Weights of a small GPT-style language model, trained from scratch on English Wikipedia: 13 layers, learned residual scales.
Each number is 500 + 50 x the weight over its row's rms, rounded and kept within 0 to 999. Layers, rows and columns count from 0. Numbers have three digits each. The size before them is the row's rms in percent of the matrix's.

# layer 9 MLP down (transposed), 512x96, rms 0.0972, rows 59-199, columns 48-95
098:452470572521500531474527457522517422494447465471539467528512561458522453536490529448510472518556483449538462470481495574580596478465359549486416
097:529550443447478596443573402525453498544582519457542474576523451599494519536464512518464461476469532489534463556481441460509590471557515495478470
096:389540424462550596431505469470533499403482404559500462568508496483534560500555480507479520486467567524457442520596470515529494532548523425509362
097:615582529481485363451484578487502562507573527474457464500543487456454539435471546462436469535572477455519525355512431545432495503420468441620544
108:491489587556519495491594522454521604511465477515502446512477529592557509482467523457471501473564483517487494553420449565473526575477476455480504
104:458565457442480512543430415536524433550528487475411565473492504510471517628450523481483440547557362584494505455432491527478487530445512474612485
102:545458510564599497487422443486570435498464533518517452510542529596563477524596501439504467526489498486426561506463468513485627431515484522503594
097:414504438499528472424585485497496504563494532489467494495520479533524485556430509384488530447518435453449510403479611440524608501550459465548509
103:467497502557467557594518523474473564483492444483569592467418530564423461435505504557479505436525525512531519540456434451384518468458456476601535
106:531471569502535398495444573540551434606430469583436529542488470515502440446448444530535463480517555440546511503477484508493513447533521476592396
103:546455525554442464512547445522584505457510546519504481429489463472452450526528410496466544549464495470575494451345458475562483536514530462545451
092:531497542450426537561492412486479557575489513569543357411504518545567487584649552556524544542460437480514521489508497437514477498547541526587506
099:538537526589500519460504414528453500576479444481560453473487534458586401499507597485561488520535458525443548485506562525486518503513444508477455
107:507473476516488551498436569533490558493472487522516512439380547440367484439537433534406482458467514424639561502585490449468494471521485497504592
091:531377503474493522453397495396543553516524517582485455545464509449478493507518541552461425440521343500513508566452527546570340468511518480470485
094:491530530568470434427444459536417541505510539395547509464504506570417504471523478409443479493544406464532472500459501380584481530466612513534490
112:448473463483580561473504472534588488491519508575654459535540504476551444467560449533415551472485567545486608483512574481550503461555406488594417
103:424494541491481447446480492507443486536549636567425574508561511410504377490563513468559440454506462497481508543408506421484476507445533516436498
102:544513452472553506505508487505553505572515416466420564481471474408490501485527514532492521558436543517465572509479424504524597532510520567492524
098:484460490446536421526502499491420518357570532510505453488519431512524426455520479518565512428551362514533432507479421481416420502560499532550521
099:523435443442489423504498458586487538440516504565548391449607446485536632496521506454570531442401508540411523442523491510578510518531445523397536
097:424466437447478570445454530515521522519486415495572493489505482543526556515479407543564516554602555531495465458504498449460492534540505484529537
090:442555495456485535465488473475523469504521569431467421442522651511566631465500446560470505573458517493482463569499485536539497544529469445440407
104:528540458529464476458467579503519435569463446516607473569518515485524559447430520473532491556458621474474564551467501473409469449402521393567420
086:498459477535534441444469506609463515370426435440504608531423483527489496528445559502471504537424537542489471505512552421466449448518584581458534
099:577586601552513529402439483612499599447481486515508519550507502489484518553519540480509577454534526508515512571546481457498447522507511452548487
087:484500526515483507424430553476472501626511476633435486519544385492486464502454523468561512459564504503547492547570485549469488509626511420457542
106:524391496469567480432493511551498435381442456476422512491532415535549498453578576474635520539579453505517435528394402467462555555569470567475445
101:459558450563452453567480449544489470496456401539484493573478564480551608484407454513529546445403489602561502496489464430439520562535523543430581
101:431522462450476558579469576520446517552539473476527472410609477461538558579439500539481565513596543477536526486534500533445533533458449452546455
088:517516493440407460471559494498491542591477481477563536559458476528536469481540463481387437493475483530583447557398612466413517445444468482491397
100:518607527494485473492508475421450555531576473481472488522569572373497466469482519574436435503499476524520582409502547555526412513515463526552507
095:443511579623540546522518590469514484467454506408516577453470513539497440560451509411561523491497503509458612554511586517575526472585411489434420
112:550480538522535512513545479456516579500506458466453364455464440547481485508516447394515576463489455466436531551459568404458456497538388573482450
095:514589574498448483542479410488519491484623498468449559470511535445530508479561630484440393503488603506521387545435472585458512484493575492582537
091:519533523513484549540533482501431461435513486494514443467608536405573477501495468377529430571457430471495470439458504455528501506499393522583404
100:607462519556459490483577445480496523504402466539562579490466509432472489523530590594514511487449562486368545503479533503468465536478586463540507
100:504533527488493414488389483464475481432515450498535422449508514539470593453446474551413445530466532533521546437513513483494404502456558544509381
089:563547517518465560510532485583524585542537413574541554549588438517527533527587501497424521477461538506409579564432494482451503546516437559528492
098:402523484535433455460540614473569470554409515468620551543475442412450447455533503441504518613491519428487474520504505504514469502518433493548576
099:469512541412440446490493458512446530449576452516415462422494553512502544511529532500507519464553561426410489458551535384473515509465552594528492
090:491525572376562472499498495444492476486437443502502520507561536452515451460498521513436489546441587570484541433508402471499627461500522471484518
099:477455570491521470422553584604451488532502528512537562465369510432516538488437468490572499415501484514611524516513482571509500443507640472514526
092:486576531483463483497527347536506525543580490438462426424475524497527462389552492565442462519471596621507488447547417564479465416527530541440467
124:532457492460503483515436540536466477537557456468515569493480580518495502530462609609511558428468470514515426612582458399460444537516472436538468
101:475427551494446486499491492472515521582464585561546545540440562466575556429619491489543484435460459542504480532470636438467493574404450531492515
089:587550517528548400527457487528503495526477631519444526549602572524488443451386513528620472562481418559456546398535494510530518548469473477520591
114:543486515565500452458493454479508494531582504476466400429515530417524513521476479522448497491470443561511534428614598514487550571499279492540474
095:465481487527464464601440458431415542489534448485556585515525453563437551516518430463456445548484473539569484563515450593491464507457435535567584
106:592496384470535576463465531536461495527514507408439485546551544519406497499491521478462423517447524478559439489476526486501547566524518503462456
097:591497570486496488491552500393521552482502424482510483481524567580498451494509539574473535532546491460429485563449610558521492546369474403605504
108:588465598486489531492524571501497494462536529500466485499570460469462541513460462561494368429488476477393564472407539435529526546452517479512644
097:507448552471440521445571571539514550564470443480525451493427520502517515458582593473558462563585478476487549449455488553495574565570430563486573
094:564570458455438491556555453585503610397522557402449434497545505490498497455538471528648372525555525501476510476552545522465510470468343514527473
105:506478523471503485560601553500551550484498479516499568519482542530470564532548440483620490517581454442375566514511431499478435489583367461505506
097:495456442563420537386511414422509517436575509536473423476472447542390492392491476470557507491475513413500529526419484464492543453549573462503367
105:463493529528465565410535501516555478511557459538479494465443392433550382456465505427432518433533466468437471478441456488418504548554464557544549
101:494448413563503485553466531466586480541554479501536420422503440486527408537450517581529504416400539498503594472496553529518511523553564510490364
098:472472569465548497471525511427449414473548459496482403502574566440519466456524510476497532514435538485542482578614489593514533372503496496488459
093:556576473399538481589466421491426508499561523474497501460501469479499530533561474528586509455435466521409535451556516443455552422506504479480508
110:511403466537483497562541492560443480554575463543419479511534476509585503544532507457490491490473521552526424574506547482554488462488513496423443
105:458526473558534501523481521565503568424522567522413408538542559513577476368534584486479533594513588553442496409524552626425529489547435519588446
101:501519540585467483388516458446479524447485522514494455573557573424421524457574535505444476529560450484536535534527554466458513527466590515474294
101:533529510454404470467473490444522542571521548484528476508574493441540473471600445497580468515534496540583524507427589478486526560479526521483508
095:511481461482571489508512489506494481380481569440518471591478413565530519512461530556451549520463444595525432476491404405593554547445558585453520
094:533488502494522450491493496492491583477516470561421458436580486388518550571509420574518498495447441544547518506530554511449533403369484494534488
094:497543525431496439504507482545518429593499535529523424481413495471459506519596542464515486525554448480553387444500597529523473585459492462389520
097:423515492443512545436487550508520543404433526498509545448448506526472557541489450506498466520488483494471455491461527441539526519470672486470583
096:529552526456529473486517604477514391523531511510597548479515509589526472499599464540505426546471461539495528490385501577585567541602541446413508
104:549408529609479449550556500526478503604566519502495359463448460495476510502502548477526494479501558493512506555616411448563524430480470491401528
108:532482503584520467526519434443440480520454455471514505472495411547529437541476457551475404420479531569459434550511434524514517520497516517509362
111:521435558512451489470456607472533577580469530494545540487515514509445586478513465565359484504560436513485463548467540605534564573490483544488366
098:483478460544575572482479529552461445400478372455449542529464497495506470504501483492448514565454562530574575436553440521537420475378439551518467
098:482520564484536418523507574522526422549544514414514506507529514440461507477452490523563487467552520486554500453452395520490542461436473402527587
095:470571485587439524475445573489424476469583482456534593602455527473630546507485556567553607517497494541451487483531460522495509406478469550497486
097:539589524528526455551580534495481578514463524505417517448477434543513551531550544383473558578553486607571463533558490507581526471560510522488481
091:456425562540465544453544535533532438533587516433475488555453375469511565609511437547522562483501542484590482553471493489579395476502512480501453
107:559477556540484508525465448408446427451557538537504504403569503516423589572494518520540488498470516544439472493583517427451562571473515489560616
093:545590493454477491529545444552512454516508464476546432518478458425567393495467584453503469481403474527512528474518460559506516422574464503484578
109:451506502498515566491496467526563481463372505466528528659500435520503468522444537485403426503512469592462511424481555430481549422485410499478447
073:539561553473495440532493523421442595494528433477534513417488473441455394436392540582448508447496575498484524489529495485473614559466479520572492
102:505545441506445407453601526516547478477478489559562494435656554577569583465507470507641506489621507456520554500554561448525510534500515428545551
084:542524390454568444512526569511591602456464491413563481505503490465482431483464467541365547527567470552461501496483522478484477492523476535407454
102:546526566406489514502531496496456575492521482584440482518458512478474524505525521514482431552542507450442565620527604550448494429477490519562472
099:545504458575451467535515402401494485584478496523492522460593503565477544466531540523521450557496483494447429511488516487544455482613486513500447
097:489456529568522448434419554440456550459459417532458459547499538524502494516535499514551505567492503469506421501549650521474475498535516507610509
095:439533545499450525463579436521514556464603467450457484545530454557456503508438489485453429514469564511448507426497485527411472439523422514460436
094:417472519502474551473440490477550477603487547548543623542527482473422474509468516502523532472402480435470466534395536500469500391491491417413561
087:536492517563536529547454463475454483523580439482444542554512486477465469482521477448481452554469533542428578443507506480465588472485505467536543
093:483490496459505482503491512513540446539443454554518543475711540480610493499465538482482500548471483475553496527511640410541513472493521571443465
106:550543499480528443538531449530467569466406520544544442563580504539571508494592550485456472446394554487467499491536348503426515512444498481459436
092:603488500479511537387607514557564455405444494467472502514415501471569444501536546519534585444474451418441408521547593545509511488533492459537452
087:444405536522415518537421459517535551565467470469546503556585444469532455583518511491534419586472549469457427547467440388544524464592461497555489
099:490564404527478500505461409411382494519557508498516490541466510475469521433523450544576503433525505525600464485438520478344450467455475542520576
085:459455490593568501480510466507567562490544496520408497431585548484531487495542571359500535404541479497515507455432578432398564530467605488524456
101:468584462400529492517475494431481428497535634491518440478503569517521533475402474492558467591511589441481464503534424317447585455509469455446547
100:572498559534447567441428369531513481534489478465469496575640516556426537502519457544463509533537462494564472486535428545569469435536508570427531
111:453504478367598548519492513473594469486502469456537585522483527444499552479508496496701505568552564460483599448477377500517477517551471476452545
099:560534490495526495435539534441540522523517459511473454513536495431457518449433460555517457346414536463498513485547496479449429482500460489482483
107:544566529425504399464471460500526563533509500514463416535480483474510560456592545549493491568430546494454493529528510449521465575492603491388462
103:524507489417521547606499495527533495444464413529456541487527523427476442546407535511469509508486521561535467517483413437499529579538451593542475
090:514495429514487536529597504494502498538547579496392561413437493543436603416484542461528482504505576568500425518503550527420484489424492456496521
095:479552491596504392429478488445579458550440483429540498478520451444415407544506480477491550468565497542386584492496480530537559484574501548447509
096:438435433547534444487459484481489570492527580386509486457550460548603495450494432543520448470509491445455541510590408505557470501632604457466480
108:478523537523456528481634580474559416492493509511519365462507449539472508514533505592457514500585437552606544459410511525466544462465529554529520
093:549490460504587611578494467543467526480498420504475546475429509552499581452450518492502535506528528510547511533513466475438490530565483474421450
109:442540529525484480479487508391471488576479395438452400495502580516417458513484495447426526578573514497473530527477545570562472427460434489553472
103:485474438440486418416570510476539457542486420574531594523537544530490561526508576553446540521574469507497492468445595515525481474423519462481425
102:523507455470413484525461503454437511480568442443444512550501577481479551530371522404484544535524573451476467555462568544512470487515387576522525
087:532478520494481508481469522551522457486513463505521628434434456511408429539509513525435544475543469472553421640536463484507443500515656527477477
103:435402426477491504454510545396455424520523399440459508481481463456455449473538419537441563479520526571498517499516591531464547489447512486499508
121:526471481602493534482417517544478535504526531522415425436561460540526521459462570419481433473450493641544436528537421442500523531497374467551511
095:528427466461487475510521475504562452513436482533461502482485581501439559401508479556582570514573463378454477565553487538464555502469485614516548
101:397541446482533574497534416522443584536534477501521423552509560395468491476502433485407470507543565465577527453481600494554581496496507445533457
093:499456541537450497582440513484566410552574467587614502403510451426420501444518580535579489490464492561579500520531503481480541573569546473570506
104:499426491541482389531463450561541481539540547423479501521472549483430503450468384476578516432622476448438508455475489528452462460481434524480354
096:545511516482518495487599513417456442429450421534556517457472540482448455602534550408443472571468549478513488527550530497489563426542503485416431
104:554470467578550489567479429540522582478574507462433480522478514509473510579497534480599501515534636505525444458431513493474440376522429526504561
103:527542491439551469598421511458495474440477450613460486480500548486623470552471358497524515431444452495555553451458473473523493613466475490542469
103:385495461594556374497447529470405461455491487515524471540510489456503412443494476530510508531577485468452481491431610542577466527484495587512439
108:561561579456472482513553463584434358586494419585510481473500358505550498563517543538342557487501408525533507423506517528475449557541548478530479
092:589432502533552526487509554478485576515509521451423511560479567516428480477596499487494503473620458514473572527583492592520462485516591514502470
092:543444460573448544511570519451483471487546482513448512475416542524451524528524411519565485539540465465427486509519535473515588484495466416512442
112:505512541464538519473539490540498557408499534416549406539487519388499413497488432539553533446573507501570497512447580560509488451499520571458520
124:511570455538573396485439449495533511481495508488453480519426575511466612454448430435389506480479483524524576413505485552521500501480569497484482
082:586433521464538490524428489461466530474403573484479553471552511524535416465453590562503478554551477485510501470559583486555527511468532478447505
094:553556515471526539468487533516426549587424495519474540538431517491513467459473513389575548502468599441565531485508471474479468491503472525520545
105:559556419507441506511515494506464492400434522545422559354479501528525467565520501474472495549450574500516609482442381506530453482466493439430508
102:543538489421551444536433493487469586472438462448511561425420407516512495569491522532506512447460562486591399528498494531456572583487651442505570
104:478550532466538625525486352454500534517555418525530456533560471500585490437492575512512499433382426443588402481524511489487494501560424552545485
099:460519543407487455470443370443548496501504490522512416473484474542488519446531516422430482558476561535574533405441567540523469513502424495520519
101:515506489474493469481511526473387548506441496562488482560466488486522414539509565468486442523514533546531461529461485443436446449495472516501502
091:519470449536545500529455541499584538426543438563528534427511524540526566438521610546473422485431503468478490538452504471397434424468470555470482
111:527460533534595536558489500597469476499529466495636588613481405500499566505498446530587434429463441474548554532507503496458470448539545501534508
108:541508483485627449476553534446482489438498553456546479438586472583517546584489445508474588503535417508506530455489512407532534455508515523428465
097:603430436479461504490587444482498578474507475470444478494503537485501481563516419513474484464502558433544510554530479495525396463540523419436590
090:496574562478582579515486454511411532566538452521453519600469527409548526454491481495493479518491463455533422439495542528481491512509588518516433
087:494440564496563466354544495488533608461520498443429533592504534510435522554498443452585473501501449435519529563525475490467519511564489467543507
107:466479469545483492495412458532576521521485591431487474568538425409444518463415433457487464485481553552550556462480510504539483402525432399485507
113:469517484481457514467519556521503503422562556513526398514521432522560470363475552407432508548455519582539476482506577489639536524435496540489476
100:472588423499479503456543594555506464474508520570530562485505472483495443482519500518519551577537458411472462465532457580472385558463540470510558
# layer 9 MLP up, 512x96, rms 0.231, rows 60-200, columns 48-95
108:501424544495414545467472474506544503357535533473474566553383550544509454531468556579562519565488538467488408482410529495511524595480514510473400
101:491499492569535518514456504536525496464470547528504443517523418543522504435524429494565570516475481418546492520527459580526445479475532623641403
102:545480442494535540488559473509523500453495595568565429581446516503578467517513400587487501443412518565613566488473460455452538492529534505552448
089:515412564536517505637443510554433507455576523552474506418524557576521486521474540533457506581575529548513478528568454521619495566405540509494406
097:534523574469592520474434481553507434479483502451521499433492432412465547447498562376509510527535560441539536512510441523589538501523486516518402
104:457457487497548424571479506545451483540518555531489503475536434563447487513545520534529572389472617452523562521641455471435503524482541475579604
106:442531540471496547442521474459526497490537508494550500446504498608418386475432497501477458423460500468529533476483596455392518573433483540525497
103:538530502553468476489528565605390431559454486506477404555507440465509473428548508542528518551474548488555442496534429559469551607564639508610482
103:493523484497490486551504474463457452473473436506526514434466542546434551538559491505475503558546540406489544506544478520464538421531580527493446
098:496605393500534542467415518582513499559484491560411527559457456366419549466507508476539478525506558460488475473481488597533486585508514519516468
103:408503426467514508445501591537477512421461392464503515518528456523574578501643580482539456604483541472540499463498479507505409490587460455412456
103:454496579408592511597428547527532475468513542418487490596480584527483542558442484508361483467442512384473551518511466566470535480538535598545478
099:496543422485557545464446485420491527428463598581407513453549539482408497473433492466458579474464521500489630523550540491540546401498491537492514
106:430579499571528464504501491594489496509538450432531494428500492562473461455535481504511528538545450500431428442470437547387496494561521518497495
105:518548459434460468492566475516479467497543337494553484461411497528487513530491512559474455579581539518439471520552677506506455514519536592504479
103:478603495466486467558588430436493525479644506437465446429474527515503538566547542504447529448513519510497460473478438601528474449483570517475428
100:530532466528559524527451417526473466468590546467477559471548585487514524644416508511538452538470520543500473494436586457509491516409592437541562
107:487556429528441555555574511513555455418448443400494488429532443546519510464474449463490504454584520524635480474478437560439525535541511478492501
100:472435495480658472554523524438500529429446469437533407425497504515494510443476582475591433452445418394424477455503535470464456518503515496527480
104:444534493518530537507364483468543535483441485537458515468490439628451469589512438489511548518538518525448458416520629524474462502566441569531411
088:444506531418483485513493535576464500545536490516532490512488498445542403598569458394524434491596519585499558540489498452514557479582406524514481
103:548529437507497441528512465535479398430603511440523528543446434533487454451528422498486483605441515561480485523395575467572515567420504481470495
108:564541532494531377600518491533479522407568557523530445495406527470414464428544519614512523576506527578501545539517495522388512505528534556627440
095:484533405489504504503510411418436552538597496512475475361526442458489464534558554400502479478566457469511524476503500504472491530530485585465494
107:499533513510462485530509586526481474554363503556516443501597526470560563450507484517642539435524540484557489534474481604487540450487526417539518
106:527577528441565498561441469480482427430485473464523465497507598518429509557514581495513520553485519520500427421544402472400426537444460473573529
103:560568545502566538527422508552427487546490531565476548547462532510562484562477532584583503474470407579531476416481581512400551535503492560506527
103:560413588460527514473474509498506583386482531504402529486523534595437470455432484505471504438533508455523515504524525518513457550535582535528576
110:531511469471488453531402543490494526459485592546526428506378432458499505552575497537465514463543471510452406545515505500528572531550440489473490
102:479544610429572529502482569428420566469494567576451497557505500476570428539494510486493479619558465491437470497531536465446535524528471552505495
084:454519481534574442491528522500521535500469547478415486531450558530523559507563515467457585626489496490526477643463489469562547522491578547490575
100:461493471579550427511490476574506530481546520516597541560502422490517505470485463547545521553467567514512496448553407516509463495556525485565481
092:518542485410527459549534534537444517528520441504589504440487549490495524512472520501483536517529516466546570484590510543515577501570351490535440
100:575437538520440540501506585498551421568559473551445533558464483436394386547433570491471589487502506481549471449524524458538553518486507527518541
105:518537575505568537458469570415562588553522549555523523506491568485502502488486483593542468543463476514527484541436459606487507488528561480559551
085:625567488524533533440367495527509538526520513581465553501502515572510462450488446526624491610504498559467499522515528481606526494488459430546498
100:470512495437500544542465502547427581527469464525554489443416593421473430512502491463494621499538470555440431463488560486461528494539386506474534
104:536513459467506475459437479486538598405419581530480456493418489529465545413528494491433578571510541523541460458506409530526466469497478510571497
092:524508517515530443474473575497530528490521450554448474412583496534507484519494657434438554566469566477533448530572515514528504571475635436529523
102:473478502574446517565480490576569611476510481400542483448514552555574491436464440530531530563472512516494537463542562419494491609495643507621522
097:469476440535512527503511435480508455523427393469617503415485482467497523447579609516511488463503566507514463451467533570529519553443536448438469
101:479524489441562472533556565524523472565544504497564452451457520419483424408516511431522471556553428528558558416492489573523507571536415489546527
100:535558473542420461577491553620460479534469539622515561556555463469531457497521481457509558502551423443483500526506543513490543523518548430612433
102:558473507451523430558476548597518538436512493566480613450391533472495466532444528549489440429529468489547460522529428468526493535548543336530592
105:511556439499595495404519494523515506535596482515469469572556485480561455455407489476467529409508492453454552485494433477506517554485444437431528
107:541497575507538504482480571482452506572450433486436469522499467593533484522536596614530459503547487520543518595458529525540441461588464512564613
088:533431519510487494503591518542351606478544581530456428466536501488595486447544502452488576466443437533524565428573554470489527577502405520558422
099:504535500512513397428463553457501513527538438476508583438581420430534474497526410456539469556540570458462457402519590485429480502547541516419520
106:531471432475487474528491585445439555452576503530495488394465535481565453576482535463545464452480517438605409619511456463521537436567569591445457
107:503577440572451515502526462519471415401442533456515511583479528466586426505525570462529490572388541563493428434518485486455566508543466536460488
104:526493376541471548367456427501475524503436522510551483464437513455574412486457541521472481475443573590513515460562572502476530601532484519456576
100:458476517365452487575508425498451526505481531477377450543451547488432574459430499506540533500456593406496505524505486509516580412437570589567489
102:543483598542510436550464515485538549626432567459498488448583524578486460562488385526447559526510538406556515552538530517489556539508507536571481
106:523465535442543452563510483461556561446574507406504527560536424579539477584428457545519422444631507488508466425515548549526535438473622539503525
106:476548450490459517476414463569531475563443446432525542498555565440535482540552585482545466418482509567474524358538526493473520518537573482534529
104:556627501526470521531483430504504475573539487523515427477553467539476427478415476407438419577395552497550457539478511460503512484424516517509543
087:511517447507499454437486485511468524506519525507503542546417503527501527563605468404526548548593491481527489596510506473556533437493619480473470
099:471478527473522474527479441432388452508594438492550427401583557532582506516545468532528533516507593417479565503506454483574519472572551526519491
104:538531509532507561521482501518494587502543420432537497447417493497553517448540441501549439557499518505402474552512465480487464470539526461504539
104:560536510456476445571494531532484577442448383525448538490538526553435429419461508515480432559515449463426495428503539494545564457474451572486452
101:521529558426494516446483565442523439552506480461540462530530466571541398420608495497502560435520427368501520501481589528545503565534448497532393
094:530463610485467543439552559475514553482473458489490532428526449413429495485509498444543506483559502406508444476431546464472498442551530523497492
090:436512506543595429488503445489618550494521444431542554547467487474540406503491388441482487443554472497477395484427566499486565512472428495553526
101:513513434516527540513478508468555493497545531419498549510491517495487439548532428434484499491458474403516505463476609548572570480433465475493531
103:499542468533496507502471513486399553489536467458389553592569506556456494564407582490589529494486513503486553487558535446403520525553553514479512
097:443631416551449473460521468522428531505527532443493405509526499490548455437515485445528493450588486446526576519516468563447555526452597516465556
107:500436516451550525536541491523500507449485534502477509525498612524485558435423524581515439450554559565438397556388496627416423458491466524515534
109:524484480564496479539431509514457480519476518548548447492432433620516556480406531565619488501437543596579481405469559548516535522530436477488537
095:512577549532503497464499449545492562494513473499458463477423596425497447505475515480462508538433490452607477593400484404487594452510586508451492
096:523501374566526483450512584573529460465411528484606557503450513464505554541490542466480535436489499537503520477472451580426478532486472450572609
114:520483445532458420468508403479495585460493503409508472473487518492516511574468565417398466477507498487459591510632473455543530588516553512503506
103:544467520594457529525500544524485568488521553425554450486416583456573364510509538562528527501581456459483452483453462450567497493495558562496554
113:547542472434518463519536588491511521569526452549535496551452432594491455436595504424596485522484520521556559337403533551552405526509485435472503
102:557433470525506537521544572438459550518517423532500454522511501497506465479526535481547486589501585465487515478436542498518561476487524449472501
101:515502482445454517437440418501481583484522555372450489498541518521482463593483585418515470518511526556531462464433526563448489521601461489485570
103:415527504619559528423463474515556533514480505495420538585611495519491481446502548533552486476543537515524604486481550521457573487468513493527500
094:403502429476545504471471516579491556406475417519409555467406550502540469501450473452528457507496574482499438538533527549455472496568462414580512
102:526449570499478543493444482463562484491478512470433464510521519430478474419541543483541570488565551544513543464506407631529467551443533447477583
101:564492395422532563441539457440499518519536535458506469399353569466517489574491464523575490550430531515438469484522505541516466481472538450518502
088:556396531414561482448486535457509443417472508403482470524493487473453485505547489526442432513556476441550522479480526525451531501388537396539576
096:504540456590449470519530496555466560579473567452496431489554569494553531512409532504441522425432499524530421499534558409516476513526536597575513
104:467446384446551477493506566506546546474531624519477530561473533562543445572459566414495428493484524389603465476562458529475520500485545533409450
091:421524501567464493447562480469505534458497448649529453486489454499517514512477531440555468554505532551576510430541533549582491502470507431469536
100:449444529436453555467486536493441487497536443491528544562475544492541490429485573474457463432448539495534545523633647488546511529508585578513581
105:549504510520478469570500516532567533551439474459490447493381488563453550552506450458477507541489518537555541397501530530603502506601600447520538
101:464498466499497497518498479557454519523431418515452409435520478547437430439580489488549585487685535445412449639416507405489467536501493527558510
099:504407504470400472498436589474519558562471506526491542502488435565477465457488488564472451449536511452485406476498474413577552548581535500525410
103:609455558485532572545425583673563545572554483496528546530482485426561526656539553465481501555519487468422509483494530551574494505527590494543529
100:467521538511538515555529523503418447441393516428614584526540509564404430433527507431528523572536508483472441543497441492379561451509547423604458
101:597515469608565430518474447531493408460483521466543441492515499501569531443494500450465417495472459520458486461441521441427502492361544523550490
103:511539499383565505473557529492427474412551493483504519586531514560503467637425436514450513482515487591519550496364418497559576452427538511534533
094:510558433481553533472470484424492487489539536567501550617480529490532548501419437492554463546502590392475565489478591426511545538619456416435519
102:438529484502579464581497444506596569432539522503518444484562559569430443587537507532511455542531502529461591414607542505507633428491553464442452
097:490413435480526529520574456545528444442529485442517522574489495539481491543538484391541483590492491402544541377476466446478507484490607512462349
100:457538490597561582571510559440571523446479503592486379416588561534520510529595495557607527565501448454501493424531467529522539462462565466583520
095:447443552553574531458465470517483487504551468533506474477511440478477513427586452512526446546490583485443522510569542593493616464609521471493587
097:468509472594575536472442546573446483495480540584554517440524552473567473531509637464466423488449407571555464436460523559474517460533436501526507
098:616510589484462523503564420605463610548538513491448468517455409460643530513520454463551548538462463434516539491551479447535511419548494588470508
103:478370458509544492487439580452403467506560479451555507562463434490434480517566467508400449476372549481528503528491540509502474527520500545449539
098:485551533526534604489452522551560587441451452519444554446558482562533561491502485412485554591615495524521435453493468515543525638427566415511434
099:496539475593606575455546568504438508552588530588526563489537486493450472479552571447541433456528370479469511387467465430548593555435465558528449
098:409465503471446454484466615453452585563498532426472484477475530548476515425510404550573514531508504482534453523549527518556501472502563497620515
102:535551451526529580477508457546433452544498506455419518490508453487442438516413449529483514574544489422524502504496469544456425427508418598409534
101:577505548538563461586489531515424459451473431453497455514410518468502552527593499417554425605563580534469493484512513505487509582499517530525486
108:547539517418454470523498547522552603435531449474558540524427485474483526366480499485473509569394586524489443445450488578502579463517505562497519
108:564471421554482569544536545479559498526464525549464460518497562445428597449470517498481551499476561530506444531556477468546503499514595507455564
090:511536420519469502529422495502478468420448523397466516400528509515519472450501463373592535519445576447477506588574514508494494492461471466503593
103:499544434554491539491421471467516509502556452482573477447582554484482511511515549556539470444488581459555415547452641502591486421498463534528513
098:540487506467446441563447440593386452557531509435458544646533445492516492495487527553591570429505635495499465466576461546461517535551501477508449
090:499449575523485525506421517433489433510599525519466457339449519505483439489565520507595465577598567483497451533496571509458457546517501497561456
086:379519477473547557539346529477481484487494478401504404546527544579564443537527482390491460586437477496524452525507517534519518520483521483491484
086:343467510394486552617544515530466507462463467548554485490479449485485489504443487527511438435481589556557409434457523520502586513559490544510557
101:524579502476565471498525487494517504506611543514488564589478530434571486502526555500491475555451504538511449536456574479455448466486467490435454
087:591486466595530525531510473421528460533447534517405479398530521547460521467476471467442476447545556417508465575387549438422466455485524489455537
091:440500466488574567544462532523472492468487483594533483445481459573436585561539577447486562464426475539453447440437414443575509499607571421488471
091:425468486454523526464485455484550532496568495531503441469515507565524401402518507464469469518528593556559519502501522584373455569503483607535502
103:568577456494476437514555481541477566485486527474453507477517537468457537574455521476522436463456558521647457448485507561463551496466527521489486
095:519457466445532431498506543480510573470491426510471559489467471549466500513501492507479468472453560512484458505496516589493583413433475567486552
108:593476523497508532511518521563386522428576547499382515601445604544492400430451479510581494536490494522462551527475476581540470538504546494513514
099:518563515547512488515572537515520483531432493527465506434524479495471520409516480344529585474505515449528425393565454465421465473456470472531553
101:520473526436507413440394460465498505434500507511453470483558593487561492516530487452512441604481471440490484513494503374500427432507543487497464
106:506517441581564480430496547489538501600556407526455602503528596435479495535555556592445469578477459485517540473510532439526648545466502531402530
099:519412481552550568512461564492469552491482413516499417363545453526480496561516439531496518529503511507454460526531471465480558608411529487490549
081:481617521463555434545468458470490526548478478537440479486422583488546529494470520438463531512416534451483543403472400502460602480497504476418532
101:508542482493485515454475475592460437506480488534541528486445503489526523525439641532578368433641489478536434542529482472574474470528448515488529
110:412562510609556519505490521457513476517560450416486618555417484615564430479463434555451478542462557505539495536533544478521487501436524573488486
106:474474500415551550482460504465527531427480527480473498379490578498462571502545497511513576525489547449494444467487528468572453569494470510487420
098:605435428565559473446548523588485517474404486485367473533542504522498483570487490523452460444464523442499499470515516524507431525457429600452496
101:537423456454446460503416520484422567489544422434504477536576411512459444486445635457446492534446568487488538506546386532521480469532514513491566
099:548484487537431426492435419613536498478458462494584498439439446533520482519512601466414409526486533553468541423551416589516510479434521524474477
100:528486421606617527576495564560543527523469478423568519553483468472517535489489543548428489568539483570545514468380523511496442502511436491457505
103:461582510449582489416455416548582448487401470624436458499447502468472483516512412491477523449512504447470528534504576582466380477533560519558445
099:600526519446489470532546511458463555557454485493586472510480494531481465525606428463445516532566407484426446464578503444683420623485502586524435
103:441547477475532472429468454492393463533555417604431522471587593536557513505514524538437511613423564534580469555456442466473472552508532526488427
103:504610454570478476524441456497462463541558499546515477551551557502556508470494525464505509553541573529428474454557434483443517697505468554508461
104:527484454486500443501444519499573489466539483463555491607455579493532517526568567521451604583516595474430521535468502509488519485528493460532486
106:558406403387503505550481402557448426495548479478513542506530434449509515413526524532458433604482463468465423475458466447478488509455463597506567
095:517437535473537503512467415475509497466494548530484492538450527525445538503555469456530464517515516600464404485486464513598456514513452406521410
109:621460373466555470505519457532533506525538494504487364471481514496552472499540566511547417555508510560468552460534512537574497481606511492480563
101:434479495521537445469420436537516558483478545485465499568533470467547446517489550515459511477478596528520506607521526390505604495469510570457502
102:535438452580543541515483504451472621488518559505497432398553553446545408550505493508534466550506494469587402544588494496522533434369468584459462